From a checkpoint of a small transformer trained on Wikipedia: width 384.
Each number is 128 + 24 x the weight over its row's rms, rounded and kept within 0 to 255. Layers, rows and columns count from 0. Numbers have three digits each. The size before them is the row's rms in percent of the matrix's.

# layer 2 MLP down, 384x512, rms 0.0862, rows 211-265, columns 256-511
100:171127110085113192158137138136089122083161118145114075125106121115122135126105147135149090151128134124159140114093169148130110100118147135127150110142119099111135112160103110119153120099119087147104156159134103165142134113101150156177144101139123073131122133088115137110156097129063116161142149117138146105130137107145137112144104104149144107093094138113093131155159144151120120117158135133143135145161108091131146092126094117073130183127112144160107094106130114115142121107166146170121131175141148114152178121096150143105124087071141124123127098136112112134135173142149152139115164142117136103156120084100085118083114148149142101143133159071164125118141074163127132094120116101164108142132154125120095149134130122091185122112151127154171133105135137103167118140134138
098:122131118169111131079109124098135115138118123110099118132120161148161106179114159137173113108136121120161114137112152183081137165097097101188151148131140173145171129157140143106128169107155142106167099099106150148111113177111116092140121139122091114135153115136095131130125077097118095150160169171122109154133079125111159150126168132097134130146121126099124130142145124126119128134114136141133134120133152127143219110102082117120167120108108146173143119123134094133135123155147120147144116137127151106125144132124127151142144100104141105151156114130162118131100142127122130124116144121132148109148104137145109163150106123140131146127100124133116094112086143112129119133123162106132109075116141154153127108162124119128157161136113153168098114128123133105189120134112104
099:127117095136147155141123098126119104046143128160092121173150106128103129090099097153163108117120116130131134108126073132124132123130104065140126147122135161142121119130130110129102152152127167143121157128131179125159110141125133096122142093176121107132117156146170126149119173156128152108157120108129152169108138121134195106121148129118093106134149129119124165116117056128130168145082173082097118074147137133166167150111146136108130138098142115097125186122113103146150113163095150143153099135107159125123116159135126133155177169119149097093161123105135112115116105168133094113116151092123147091114171104128128100085123128123104125129121139149166116131128109087155121075108107129099092136144110159101113107144138103146124098126152101122126112096102138164158148148136114
100:103128116109112139131121117128108146103131093106121124095134147125153153112162112099114117068149127128162088153127123130164131079113106103156098132106098145138150113102157113129105127140119145127145139118123136100105171117123159163132147083100122145158113133153120206177108144137126138120121112148129119114119127159171184090142173146135168112124115133153138086146153116126099100149154099117153070121136138146121124108148108129062118131092122147155113127111165177161153130143118135143153117095128113118146105141138143159161134084177136138140114135125112116102161078136140116169132183108121130098132115115111131174104101109166097144098100112154126136101137092175147131118108077126162138111109136132126139099123123124107144169115129101107117130145115135161159127130103127
101:125100118143145145101112127102117089117108129111166127135153091112120101097136104129133151130122164116125141119157107121178096122149158113098073120142127118139133108107129158148160154129126101135107150105134112137134109097104152127129110120193143153114108137134110130056161099146097101123156124131110112111126129139126158112142136122117107128165118104104115177128113121165134165157141134124100120136127130131092133123071126126109055139117186125148145106131168149166183135119112139122128117147114144138172140131128139129165120081097055115140112147149130118148125124141138138119087139131118088125103170135119106117129136137135153131140110119169147114143170101162140110107138153119097137130125175132177101129129132139128119141142113146133124126129122123078127151095140099
104:105141105103160147102096122086116145098142125141145174070139082124115135090122152148116134095092142152126163106168142105150131126113141141111129136122120130131177132118116133125167119130115113136161117119108099142120099123087136117171130142118119137127139134156085087162059107178117153141116115148104103155117179144116145127136116122161133131114123086139140158128145134128099142182118114161142128138093132123146074182149117163139103127129116099112156111127124103127115136107177113106095121164124112117104132116125128138142105101153133137105119124119159149134130107135147121142150093126134129078150117169122121130198115155131127131077127140142136136108108129128072130145147122165144124091135119130130071123133135113134139154154173150107148146151100107144137118126156139
099:134105138149130145114124116124145157170110115135227167149137183073125112116070151132147129150150103137103105136076152126130123138136105131127130136169096169165112100141148101133138117129110093166110119096121150118142162086135191152128156122132155165131177137127125153124130084145112117124120132118138085129103119112151110121125122165156121178162126141089149142138114178113139133134114101165141100166157112135149138083121128120114169112130130164177128146140094154152151122119097116112109101104092129130142119113087104155155100168159163142119085119117119152128084132077097115107124088147101123125098137152212141087114174142133150150142120098127133149092105112122137118140093136135137116122100102163091169170106158146133116128132113128102157155119119146116113138125132127
102:153123154126129137145125124159074066129131113122147089127165117127138117094107131139144157092101105131102149109142165147152116131124139149177133130129100075093145118106157099116127091142126102145117093075146091136104128111158082108115135133104120097160140119186160146120142130138124130129080103122095134133118185139149111089128096127139109164090102080224145129048142152163123135105095129131148099129125150138137134118131143100131145117133142145116138173148099086101118144103143090133131153132133131134136135084091145202123104128142113124143095087137082118122139134162172087111125122122148125114130132148094146097139130169123149108174099139117110137147096119118131116128139098111163130064143158143138101147125099121124113192146160114124122154117138103136118086098149134
105:115137168123119119106137116110124111149119109122143130118101081115101145119100133117131127137101129111120144104107142143168175092126119119106135121141124116100125146109149147119139133147131095126119119140148115155142154170142139118095135109145111122120141153152162097105189127096141134125154142112133149107118132105108089157110114134123087117092140120171136154103180100176138117089116148131170138129142113174140175099127128137131190130129071146128106126115081087124149113104105142126154104148188085110111124120155096146126115078146126178109119103164112099061126084118104163101173085127135102144133140149107111112160136189164124138103127125152143129143128128136097134111111126129121137148152143125160154120121147155107138100164113141117149132137154120147142109154143110
099:112117154148116177198126125093141125130147137080178106113089118145158096097102073144156142129130111114115140119111138081128157125152141090068134108156187113123108159165145154102157138071130171134147125126125130153072092127109099089151100073112121165116078117160158098120072056153060112128078138147149136129132109158125099141132151122138145112152125058166163150122107149138158121140149129100112128132103108152130131140148087146123128124139159110090128100157161112160151136105106129144153159109098140103118105105143130152153125142099114096170109131110112125141116171123112140127110153128131129139131157155185110143130134129105158107139112097139130115144165118098132150117138158126113123142127151116139122107058128125140127132144124118100160112133110134132144167135127129
103:095136117140131128099102128168130116140133112145100125093086139111135168125132128146135121122087115130122120080122184172113135076139153110108122140141132087156104155144140146120110115119159137152132160091130129106165152055131098153154133141187141150119149109072149136129115132111105107116143134121158135101155125085150178089106100124116158176129143131138120119088164145104120109137111103078144134117095127136189143121123134175159120132077126064086141133118157131174149134099140148159116131109133129137154104108145111085137123106129117153150163105111130108107167135128124188141136141125129103122118122053143137117101130109138131147131118096137128139115141138110125120102119131146112118114124126116118134129095114116155127135133110165108143134135126143106154105160140131
095:084155140095159124124095120108096129095124127114150154157133136164124127128138130130110151142158148084136129135111164146094163152141143145151132091120151130140105122138144159168126090119152148139116090128142142132125113152155141123115103124074123157115157124109134119101104139102130086154112140123108149132115144141160137113107143154122151131105110118107172128156131134152143131091141170116105100155104155126107142157145132174098128128136116135158137127178084121182149159163170099128086138124128172121139116105126111121139155127131155113097185128138126136120186169152069132069106127151144119147120106130106113070154177141131213134144143175134121135121103134130113092099094166128171157165132110110099112128056155125164166116137087145149103145114137113108125146107125113
094:144119132095114126115123171153126134135152091106161097073163104131173094133150119129133144168125106137090110150134105184172113152146076125153105150108151111106162115134136118131148119156138106133134108141119128099102157124134159099116117095130126140156163144134070140133093140124139129124136112155097126162131092176108144116134151127139123121152141149159141088162110134140112137144118098142140121125093074152152141075125113119087149117175126152175131147148124134101104130158076122126110118114150137106098138165117158126128173102111130131104127142127138134160146124146104071142110107115153087146189118123171177117093140137152129122157155104095138169093118132119172070164120136088115113157098114114143119143116138129078116148116120147126121172106126141086133066132141076
097:114146121135094123149093122111166146064159128176068089185103116128136123127102146147114136118121118106132110088132154134116143103138097110150173119109128165145121081102119162112124129116126122155131149103154127100162118160132138122169102107157143131063124100120102129154127104144127153109131112143138146111144141096115116138128161089116117113133101063100135069119173116159118145121139143107151125122122172125159152093116177152098161057142132144109132117115145130137143138124141120159190151126145132133137123122154169131139124131155103143140121109157097150154067120152118132122116110138097115089146114127125139103133080149136149131097129132178148141098126153095123129140106169177145159072145078069141163140100103137136131130134134128125117130185143130141124129124154137
103:146103128138156120146150147159086128134128099139155146146148133129139157158125127102140124155126189140092135154156124124127145181108143145129113121116119096126182146152095073099127140152098105161119163083127078128095095134128141137126149117130110140139140118118116111123116156111136059099190159096090126165162151153161149127107162134158145119133103111153099149085132082159158155103126117141124111118147119113176156091112098146145105090135076105126124106148114106175121138114113124136141104152105121122131103152098114111126110111161123174130129111136154114148084117082128130131122130106111111137099148084127107160133127129098180101148149123103123117161133098086121183098135125123091123093129097149131160147140127165115079133106109144122130121127112124114147141159106131
101:112088121125116139107144158129103111145158155151122127143130163154115126124161130066148082193138153114159101130164142147120118114109066171067084106094092130135142177107116133158106125158148144177133099120177146167151088172145110150142160128136129127134113133131151148128172105096132117141092101112124135146179123180122106104136104150097107106119129133129114158127132153115087123143109133100131087139149138095136149194125133149095108107145128093136122101137106095061148150158109143193139153134125136081094103102124116103168159130142124076105142127118156109137128132078144097158141093106101157107120159141105140124148121141151115186144115172123148120126131092158146136154102101176128130144131114127100105120127104140145125121148128122117109113142126143106089158134132137
097:125109083130119143099138149121118157204113140138149136151153146134171093116116180120139088123140122129151117129124151125135135114134105137125106144144120111131137129165127099074143118136100127090143136127118148137126121116129124106136151137150124161155163143148158147112124099111093101161146137138114094085112118134108126110060129106142171110100139129125138138134118103112109144115144110134119154086107115111164094124100111147119142121186127083142156090132177150112089177100095117088110105128165155125145134145097158127138090126126111133143169137147125089150124136160119101150135154171095145131127120133115117127136116169145125075109130140117157090147128123131149133121125143128131123102109102149116128139102107120119137132120149147169106195175121101081133108143151156
095:092144126162125138164056131107148152135114144165106104125142095134102125099106112115104130102158150160105151172144128130101113133164155123152094167143116123119126117189175146118093149135129141158107139172115147114161139131144135106164134107121096111132123154162128124150141108130128136112116152158100122090114130150137118161141114122145131082162097113156113145153136140132084140095129111121097125122125145102113147109147115045116107111156117131139110123082138123081135122117137124125113153109137174125133159124129130112129120145151155133118141108141141104152077122120117107151070152149115109110081094101170114130141100139167103107141166127107041110146137138114143143128130099189132109068125109077140153173129160152138093085145148095121163106126102091131140145139110115
101:113167117133149123129123141158153141128126138146085120057118101126143155098152134158108151117110121121136131106132144129145132084114141124132137111128168114125127120137115107169180129125120121116104092061095160095083122081107127146142126133145135157096105136114135083152073139115112101135185134090128143087139159118149113087141144112145124158113153115144142126086114169139120127122163108143140121146173128149139134099120101119134118162125122115117145144115134109148137128136114124115087110123117153082152140109128134113122090093111127160137158115097115139156164142137141123150118089154132130145112164136098129092144126104147118093158143121169124137130109102171116174103114150183138163141143139106150099146105140117153099162152143117155085109112113110153108115119111152
105:123089123090175132191083138125093151126125120125118125141125150152132111126127134131118136132130103075106117171149125157118120051117126138148128095145106146147143143090122137134127127087117154123112105076134144136159156148144145102112139135132174145102093097145096127147137117133141126065100136111096132131124125109091112173108105124154120126119142163132175113152148131113133182117089103108149115164098167112143100113159146158158104156127136104100136093130161117156125150065139085097118114125083128153114158150113115110106150122130149117135085170127106112130163163161102142121150124140109146096094116111160119210169137113143158132130124125152120106104151138101118155117100120148131173122142173082123140126112098144146117118105155148111132114127152116118125098116146094
099:094117130108145127129084136132154127174129100115128085135175110107132126156138133105145131139107134142123162107185127118105130153074094099122124112165094136160159138121115141119149107141115145120110102131125117159100096146133161126126145136134134149091192132142126121088131155109149106128136152106104122136093094066136187093155136130129143119155075107118136148126172130106126136123119119158087120128154117184101103123112106073141142142128113130111164124115123110104138114148136093132112108158100133090159115134121130088074100160155135143115131102117102125151133132145077126156077161133121112156133163090157058107110131105131187136151143139148132141157173178145132103126146102079145167113123094142122103120123160116091141140151120118101133162156153135110161122125152150
098:176169166127125130101093175090063135102122142131128126137113142129105155110102144111155148124109090127113105104139117141099134176148115133147132111125128180137145107113085105147134109134088149159142164160127131115141130110124120125093133156151140132165124135147097117132127135097161150128119143118131121127110132143151138101139112128146121146093144185090148141085126108150133139092130131144126153083108125145169104108142140159171134129097087141141115146160161101110141150097151090160127110154127132139125149092073114144143102136108166124140157129152098148159125119124117103121117120079156121142134121121153093142127166130131158147147134129182145135113135112142079152104117148144091123135099112146111112099116145127117161153166093097107143119112160095173155108135068108
100:119114120110149133141119142123123115167100094125148094147156170124084103151071112113148161115119139150125145129104144144169159135112126111121151151080123138136057070107148122098160151153121130125114143120136136114148139136134135119119119116095106149115137192122143119116133163120112130134151115128145124141113159147175085141127147123128109137079099127118103130148133099153132107115122094110145078082140128123169157096133126155112120090137156118120153121165105129122144138072121104141147119117117114125128135076118143129104152155133092141138136136132167138138120115165111123166138152130134149106115169174097138111107122139150141135107068099145142100128095153089124107132129188132174104131123140136132133119135160097131117162108148115109131181112161135134161135137131160
104:158148130109136163154142142150135124114154080189131137104069130162100148162137123133121154140118121140154169126151076110066144112166159089131125133120139148107157179122106113121119137160063161120166135113163118128137108085144107151124123141114112163123126142139112111127133167118164147119104138158154096116122128105141137130111101158123136140095090135115108133127120129149109117137123121140137097169156136163128168106157182108134158163108137129119094148148108141103135143173132145101125117154144125123155108150112107094118148078139150117138153127108136101131170116106109125106135122106113078140160118136140125161107108166127159119150075143094075109163117145100117118125162115103101147104114112125137133136092174148114100132118108174116107116108150155112128084140164151
092:139159126122117108119131100124119125151129108132093128148139126143132122138145090113135110163113109128161066064135116115097143117153151131119123088134130108135178093125128123083120130139121108079134132108094105139110139112129133161120098093112074107106113098131121113140128150104121138130132124138137129149121128107133136122136104104101125129104115131186119177111126133144108160096123155126092174104124125136107137122122137147135112119113144112136067144138183148082115118152121141100089107133150151129136112099127127160083119112173122151152118136111107128133150102167146119118123099130126134123125179136128164088106108120091097091145138117131146114144075118145107115097133136118174108141140126158137171109083145127128085171110150124087158094110177129096112075115176110
100:124132161122186167133150169141090169127141101120138155118120144136143136125118087125107082135127145148142117124124126128089136174116086116128135117117156107140111102109142131109085173157163135119122119103111125159120109122136124132134102144132112109159135151116096111098131145142147134138130139159163112101148113111137120097139102137142144122093149147104088132147117129094101135136115128103144151149104150103209098127165155137115131153130083095115125173110112176137089142086160083177124073096093148108148094136132120128126151158104069115104151109073106155145122126122132085105150141091127112120140110108112148097106117133120068132134153103137159106126081090149145160126151102097101149111171164125127112159166117184092090118143107192102148134144119125128078104097114123
101:134152097109155143105125073126090168142083130113117104137120111124159117119131118103142132136116072074159125106083136100141111120168112134107103100131101146132129098151172143162139127116085118159125131096094106128105124151093159156140149105154135150127141057104155114139079129150136104105182136142142098088119121088123119124128133156099142089126089120143068146125134103124147110119076121097127137146137122123129116158135133143121163152153109132130151145139119054071179131071174136075160104115111189142169130145137156138113116119126133159155103126126157136134130191162120147142115181117132147129150167170119098129121208163113115129112135128106125124164094151142112155163113108075168144116131145132120164132140128153105111138104145159137121188160156117090153120135107102
102:117165108126148141191115132082106120164131113109143159143151092119147118103149127132126157181151107129099120147103134106169132148090153129102131138115131153147198106149152125169133082119113122112113153124149125123161123122145116138109112105079124126118134186093121126136158123119162141104138142166085158100150118145124133110131119123154111128128133115131107164096110134156150106137112131138087086130131122132169111110114122113118107122115112079122109112093122097154143121066165145101082144115120176137118117152110131124098142141135098151062104113125102139154121130157120153113107089143132087112157129139115156124098152125157123123116101148147122087100105126120127156114153126149159155128115162157146100113115158077156158077138123082111121130129068126105127105154127149
106:129139109107161144110129146079149106120131114144160075168085161106127131153128155097103103164080121181127122117130114115121147118112126143090124093140165117091139104137139142130112130138117120112130105146124141096111129099108137106135097119131136103130131099132129136107142100169133105156072159128149126119160142138133131157165122127134152111160139168126101163143164100111154152098080137127142105083120103101105132149116157176103127145134108146123134142108150142135138151118125126165133136156152118182131148142158114119090089097109143088133123096150114123142087113135126120118146166102112142161124125098125184176161122158146114111149156082118155116145117159127126123120122145125087128135172125105118113179161136105128153090149101128121138134100126130099085097175115126
099:151110143142119110137151075130117091119165128085172089109115135127121145106162137129081187124167137188114142148133124171142126101096117146166137113168118149123160111159129160125111128107122108132145149097124125114127126136103134164150151139106116120164109125129144124107103167168087123096126111109103125112194135134143115129108137166150126136122145092123110116174145091121112119121120140101132177134132131134110151112088109139155133151132087137172116141118169150136129164142160130149161154124125095095073131123153099134117182154132126145116133110119147135156072129090130126119101099127116157103098098102184128141114133108177122118125120095117119161147151115132157146155152136130164094114168142124116191124110101147179132123175175125134148081146171113140139113139113117
101:128153124120092139101110123134118131116155115112136108088114116125125134125126070104131158166074159097123109102129154129132147126121121118183114100110162152127113131138194089126096097144148110140135151104158148103067122104099116136142157097141144078146119106149107109100124121126117147108125110120138120158120153144160111117115157111122131135151163140127137101123105122087130151130182094176152146125140130154165102168148168125087133137108113140132128153144135122138124105177129150106119119137136137090143137173154114078150112155081153145122153186115118105102119115077088139195104135132105122146115118159180175114157108118106162157134108117123142125158135145118095108161138137147172123094116148148111137147159102152136147082150128111135102123158117126095107153092146174
100:177108189121153148164101136146144092146113161171155120161143113100148132126163125141118176113118100118118153145159140151132129155116165115128162112151130145141146119106099144101106087109124070161093156088163127132090129120139121119119154094106155135153125180091148106122132126133133089116110111126105105135159122075170156132128167126165134140106137145140159152114077118110127132112130087120123099141161150108082099129124144169160153068118116111095126142097115135147135115134115056147123139116147144144140128129161119126124129123115130114119169081134152095125165141114159134102116134126135124137141175109152171136139134149155076135117131112169137116127149131128125137100131130159149137112094158152102124114083144104148154171160142097153172088169121121149125109157098132
099:092111140127098137090121105152150117120171145132160111148081101134172133124159125108142156128134115126126148109114116141104079106125131101101147103187118177158121143098112108133080140127139138148169133119073114171146152116158122142120118124135128127153163159158100148145150108136083133108168072161127153151114124111140148110124123116133107145100153133114180129135146103180101153143161141120093094131128114134131099093122083090169110151163156154141130111120121078114122162095130135187151155127144120121129131113166121147137149144117114122118127123127161125159136124164140122132120114071129131132146130139160158131178163142134113143128150136137096136138110126137149147151111189180140122129146126152132082142135120164133156142124134089131130137161129126159118134100128117
099:126120111149097141135156152157093045153130108173108112167152094132121127092154149114120154146136133115134119151130127171082138134121100112178152132155151119159130071165125137107134163134101133150127135131143177125117161092151102081128120098108131072120109097105138146174081134146186106108100118118168106149165129122164113101080137137180175118080094125157129158155139102148127145163097153117163133073120133106149147107139089115098081127091162140133140098142118132139127144108100122123147105105118100107120121079156094161121108128115147121133132162123137187125125131063132151122125133121135111146117137099127115117125158114112100127186111122142151144140166125131118112118123095163157143127094103153110112137133117106122131158115147138110143105129145159122110127105148134
094:113112122181182128153142131151155089130160121140101095100065174123169161145126134132132167098116124140139140139131105144154156116139151109107121133138170092127130149093118109156109119118133129135133145107145153175079089133156156105113132153102134095073121184096144143129111127136092162118110093135117135199067142103100124157120052124134144155097132136101135114130137110092108129107130131111175179128125135088151143145113143114124132107124137153136104149136148092096104136103154113149131095147131108121172106162124155093168149120141157105145156157124117160104117177120139118102149096128111092099146131112167137116111083142102122150125105108075115168117132138146133135113150157142088169121108103081117148107122090126163161137158120127111121153156158111146108173155131148
102:141124094113136109121125127114100059118113141139152156177135109098105103099146129112111124088166095120120176147127170155113150116111108107136152104147151117121147128132148109116157147088131122095132120124105139120097158115123107106147147126163108116129145121145130121090107111130116119153118118113146144123151107103111135120079099132105088168099146128132091127140134135129102109154145151116133157078119145135133070140113086168115159142134118130163071131128161106126115161186118133141134105100141146128172129139099123085111124135082147118143099127136190097163112090092123069106169143114111148131116131099134136100141159136116129136159145148166129128113149138158104126160143138067131113139116127109112093166150100083153108069104156123131082152152085119114128138111139152
100:106136054119115136175130133158143116080132147117082117116118139151177118118164126138121067102112118118156117164137121122125174115189111129116095137158123146105140135138130126108088089164133129162110128131138153122133101096106151125106143087163114092115158082157156147127124139091097143104146151113113132125065153149104114129108147137135134166152103122138141112082134176128122139123144126149070138113100134111109099156134087161103120128129118164178135142158152152076159152154124134121109108123153134165139127109117129080126117117172155146120116150163087064143149114155135124098118083103126138136120127122104088114080164121131118131089159121151151138133151147111105115141093136128164187119121131132106087142120089129147157144139169094119141137136103162138108136114096114
097:112109139155145127122155120135104143104109125123145136168152156114135101153152134127144109148124184134170148100154134146139131120136167154122152138156129157101118155129131127125097097104112101107136115101105088135126146142125082148166130149110112071103120134130106146098128120141110116150122107055096116156128114109116156147136094128125088141138101147135127151159120160114133158150132142153192148111188108171165168080118128108090133077170136128130147148106124105144126097150150127059120138129143146150077150163106090118133109100147113134177119110141164128114151151127091136125137119129171161140134101099133135110107131118120130150150177125131076088100124097151164149095179125126147133140134186128141113147143125121178143064139087115104113116079152129162153143119137176
101:133120175155129158123107145129144134088170149127108080134145124121154139138121130126104121118154129083156115110099100133120123107159093128140124130110090145100136132115158109138112117152113125183109113104148116116162119141141105130069166158134145133104119166104126158134181067148120111098144107114121091078151164093157151157125118142155116081115147146146146142126140128116164103139130146119142138071186117102102137114109167144071149145081132164135130067089126084131101114091148105096131162150117130131078147073109115127161176120125123153110124131105124119174132133104119179143098137156095132179132149106139112168116100085151134142155109179122136136133094126169124130157125201136115150080125133111094139130120138143143152153159129114105127154127158121136143072107117103
097:095102125129101113124130140130169158125115113124158171107141159129157124137127122095147081108139103173063144146121145119119154134141150115092143116156142157128159166128150112089171108160139100160138085117135131143145112132153111157133124112109124130139120125135131121106131178120130116128160130099172112115174116113099131147104138154154139133104080099123130149166108097088127127137110103109104151141112109145096180094133134138160116130113121123124175105147114135128121097179116127152132163123135097137155126091097172126108161107164105105177117127123116147164133124124108160138113126088131101170136137132139117125096115189112140099106111124155126118118165161145157173115100116084183114069099104138129122148121143136075111074125111093122132139107111088148127129123117099
104:143074148125116130143098108125157127123178128175102122139111109140125147151113117083110132072132114161079182088175075144121176135139098145100125153138140126116143142144100164107134111140124171156140145117075159138149147117134100140114139138130138150134151143120125160125119136146119113086128097114194131129129156125170143143111188127146129137142065119157126134128133106172133137111096117145091111088171119139122134129127133115145100072126107131134154126138108118104100119150143178130136121119084098145150117163117175100139081138149158136125118157115140133164163113165113146103114088110099111083120151113100156188167123119104112123168119146161100120122085147114114143151176071132127157100104112131130118144126123108113130173137137154142150111130174124134130148137083132
094:128124141127116095139146166167142124133157068184126165136136121111157109096153120085133117141149139134111119151140127120127092118129111092154138108145142115127101148102168119124113153115144155136123153144150154179131131118084131156163098122132110125090114147070101114145086116139086104112128145140149117138115129114099151187145169152124108129156147093118144164128112120115143100154127126155115113112137153113151147160123122103153124128120125102153111131125115106121125126153124112181089137113175146137113109116127099053137044092155109062125113127096093101130112141111092136175113126089126108125132130189098138125099123120148131119176127120154122166179070141124115182108167127139094130075103098109124114155104097135180127116123169142132074116144126132075092132123182138
095:164151126111105139130143126121117135120091178126140132153101135136116162108167102119062128086135084121113123169123091138072120112100132101176154180169116126131157113124166139146111112128072167128169146094167126121123148128107151122080138147155129152149172152138138092101126113128107123151150169116140160143075139132120086135149115135139126133074101136081125096141120150126141118124142117138151159138150130127158118133145153159164152163155141151132089133122164181126117110080138106087142082128126099173170111144155122127120128116145107130132130126128125076141065148134124133166116130128100114120121119113125147099117121129132103161128081138131119142096121123159140147123136127102116118094148140078092130135108136122136109132121134125090168155093089137090107116159146156
101:134165112100094158117118106137108109120111122147164090152162117113119120139164138107114158176116108148123119093106111131103119123136148109140117151132083153157102158160127109115132181114129114141120159105141138133178127128109119147123104094189131080172156139129111130161163110159108067140106115116118148171146116109143124123125136141137147131103156124134114138118119128147103083133118111109167152128105118108165109137103115125113123150114129118078109171136128114154132165131138125145134156103129097150102132135131111136154105099162075131144109132130096134126103161156123135143104159143114125081120136112120055139141112136113095171145162066147157159123139181186103182168148140165132139129116120146160114158127168160131117142140101120149123104095138088119145134140153139
115:108120152188140111102117155107134123115117159155061147188120130124121129144138146139150083123122169123167146081105093141138142130185169123161112096145143150110122112092123155097135133156202141107125118115152138112173127145118136131103114119109160112123120150181149134080123124124091159137123126114080130116132186145137121141130150080070141144132116080140120145164138105090137115149132130118106186099220127109124134137122125122092136123110101141124148137139144136107131111093118111123137090146131101119150109119133137136162129127111135128141113131106156143094132131116144065131113142151162106137137092143126143104176118140142145135145096138129136131156129148126108118152132114144114111144119135145129104145122104110147159167144090102100101148163118100118114188165111149
095:092119134125138156118098116138114155113121147143126125126119108112143144107127153093107144155102138116144089109106149162126115148172116109146135131109131154090096152204170116098103185147124104160148162124115137129128101101079123112126116106137109178123125144114102176126105124132156140119159111082119087107110126153163110122086134109159100143108119149123097176170110143090106138165162102083096124116127136090165126077087125115119098163162122074091160122129154107139108136145171131135125169090137148121128128072129142111089120157098103151126116108099110087106096135095125119077087134119124105130111125130111117116078151145151114125107166139137084168127119089113152145115115110133162080099171131132124134106157120101100121123148140087127150112128109076092142125121076138
101:105154093142112124127130125112166145140148101146085101132129139110102149116140125120109138132142076151123112119194128122111112151109118136156178147136120087161140158095130110127122190133144109163092105152144107126149189109088105152116120113124121147140088122148128193126143071137135153123114132143145164156147157111140146137136120176120130154080110187123100104095089123109191171144140096150174140106136122081120197149113160132127121121153114113107178129142106093147083106121159112142154170146148102128136093141159125155082196100132118141114070121134121126131100092128131123093100107147141127176139116135098084120124104139078111137129118115160159124140129108104181156100134104135097110120069152152110157108159150161109133116177125143085128153127154125140142144129167161
096:120135170093127089140155129138133110153128152146116145153127150112107123142133135107099113134066110100105163153119141100142115070125130150087135073152184131081124153136136136071113126082162123096144140091117132116077134135143084142118077144119134157078184145169149144149148118147116133150113144177137173139123149129118144161108091122135168142107163129063110129140104097165158144150104073145087122099142082122112112150137110109136127147114118156101143134129151115117115126119088115159102112166115084132130166119134075139123132141126151151153125146133141133085162124166139112152147125139122130119162148093167137082143166138095153093124110146145139128125087118127145139118086112189076157134181131129153131143137137132103101118106142147130096165137122145142122127111112096
103:110128094113150112099133095099094103114111127170131152140144088125118120112120111114091167140082138122151067110126133132086134135137098141137064132114154115113129142119141117143122152112136123143122171141137125144086137113135132108118105108149102134126154113079117128126119145123139127162133086103094138136098119123080133124103123123074176162138185139154070100152156110084117107120136131106174107127144097113139122131120138147141129121156115127120110126102143182116097136087119162176082161144130102108121148113141138098164099103112154134116123163090155147122081108117121103117175148093137075122104113153100102127119135115153151129145131160123149146090143073112115107114093141152120113162141129144146131118129134166114135118152100128121121093140100133079130148158124157
101:114101117118139134140136161124131172128122093133120154089062130144102183142115168132144130134113121087127128189134086138128112130144156125127118107154170134143136167102120156150097123126133121127097140120136110148083130135106112149092119119147149146087176088166132107099114142091138113118119121125149152158175143130126160124138128103166080095140084130122097141157173121112148142127180119124089140091137109112174117135128122127128144129166103116152103136135112161152156140112107081132148107168155159158149133117111114159101098136134132163099146122115176146156110127133116182153145109059109152118145079148137123114150175129158152139183151165154110115156118126126172126118144136155136101076142141101134128150122114150146089207089123129153132141115175135144134138102132153
094:127173105125116094183123124118165147165142114119133149168072150148112142089146081176107165081154088095085106151110106127132107128130120170123064132146132139139106158157166135123114131111133111137186139112148163145117144113128129093127161113140057199134122117103092106125098151103120157154105152101146116144110101066150133127123150133134136140136161149197073077105159157145114116156129128137153137078090123151098136105160122128142108136148165090174104112138113134186087141140115105129107115115142133117129126123085107110106114125157157146126141172108132102130134087122140135153118138129097113102120091140131119090143130153135115103153124107146159123139089134132144153143108129106105130159135136127125113125153107081109139133163113135138139101116091108106165126115125131
102:136123148133075135126132155089070110087158108150161068134169099111135163139132110112135135134065152106166141140125125171152169144139156142110153128133131108139163134111115155100147110113145115101135122111116163141115127153129129177146145128153074080105128075142122113137152111126129129106133146098112103099120121117110094177153094121158122125159115107137143171180133142118117130141135137099140159118100109167115124119124068074135121135128139117139137150103161177150127129165118053120145100118103129119054119142142139108120184092096134125124133178132136128150134130130127098122134144134116154119123106075147152134147124144160128102155131114084135157108096154125133119126155131192118130159119128104124146128121121139107159098157109132140133202136087148101142100174159136
097:164115114167141160099121123147136116090121130088067117124078136120096152160090075110138154142113147103152137119154117176137166117111126129137091109154168064144129157089120123070120153137149098144145112176126156139146145110101147143154112131106112093130149105137135132082130160157150130112179176094103113137169095121116092119158136120101138086120101115096139122144100091092139077124101139153111115129103133127113139099118135134134118136122116156153153186130170086162105109091155138114190113145158131104131088113119094065150147103131144164142136149114136145160157131120160122133141127145104141126140114114124117140108112158123100142134171111120122157161124108134125116143115114176084119151133157135099149129137124115111093077129125112139112144134132144127137120144164093
103:138104133118121121075104133135139123091107094189132103134099133161144107141137142101148150121125132127102137112107131152095108183140130105150102122135103144141127146150135104169134104151156132092111139118113120099141157156142121138127159134111101134133176123132150083089160119137117173122158142146136080131111160148148125152129114140137071137142154137130121106092127125108205107172152156084124112175122158139104127111125173147156132130116170176131133103145115101124132135098111097138153096146113145128156175112129130129109142151109090063099122144132111173108099100121093122159103129168126104118076136107095133137145109128118150094119198095158135159138137120111118133091147139190132149112128139104116146121127162111118115139143166092123143159159173149126172157123130143
098:119140091117128103113164129133210122110078124138145149139129135124139134106089187101131089100126114146150154158143094121110105151163120126136165150117160091133125148064145111142150150115139129077146118121150143132137091132178127152099125106113096155090079129126115114176131125116104125142085121133104124119128122101127141106150101114159107080115152115121121084170145169119175086131147113124110136132176123135123152132105112115094105142141125139149113157115195123125160152127145127164118134109148120081139131122143173081147143128132146141129113127174117110122096092153116103133135082140124143161094137112168140143142079110100174107099121137133146114141115097109132188108155118189139118173145112140130166147157140172163114138099101140133181104169137131148134091133101077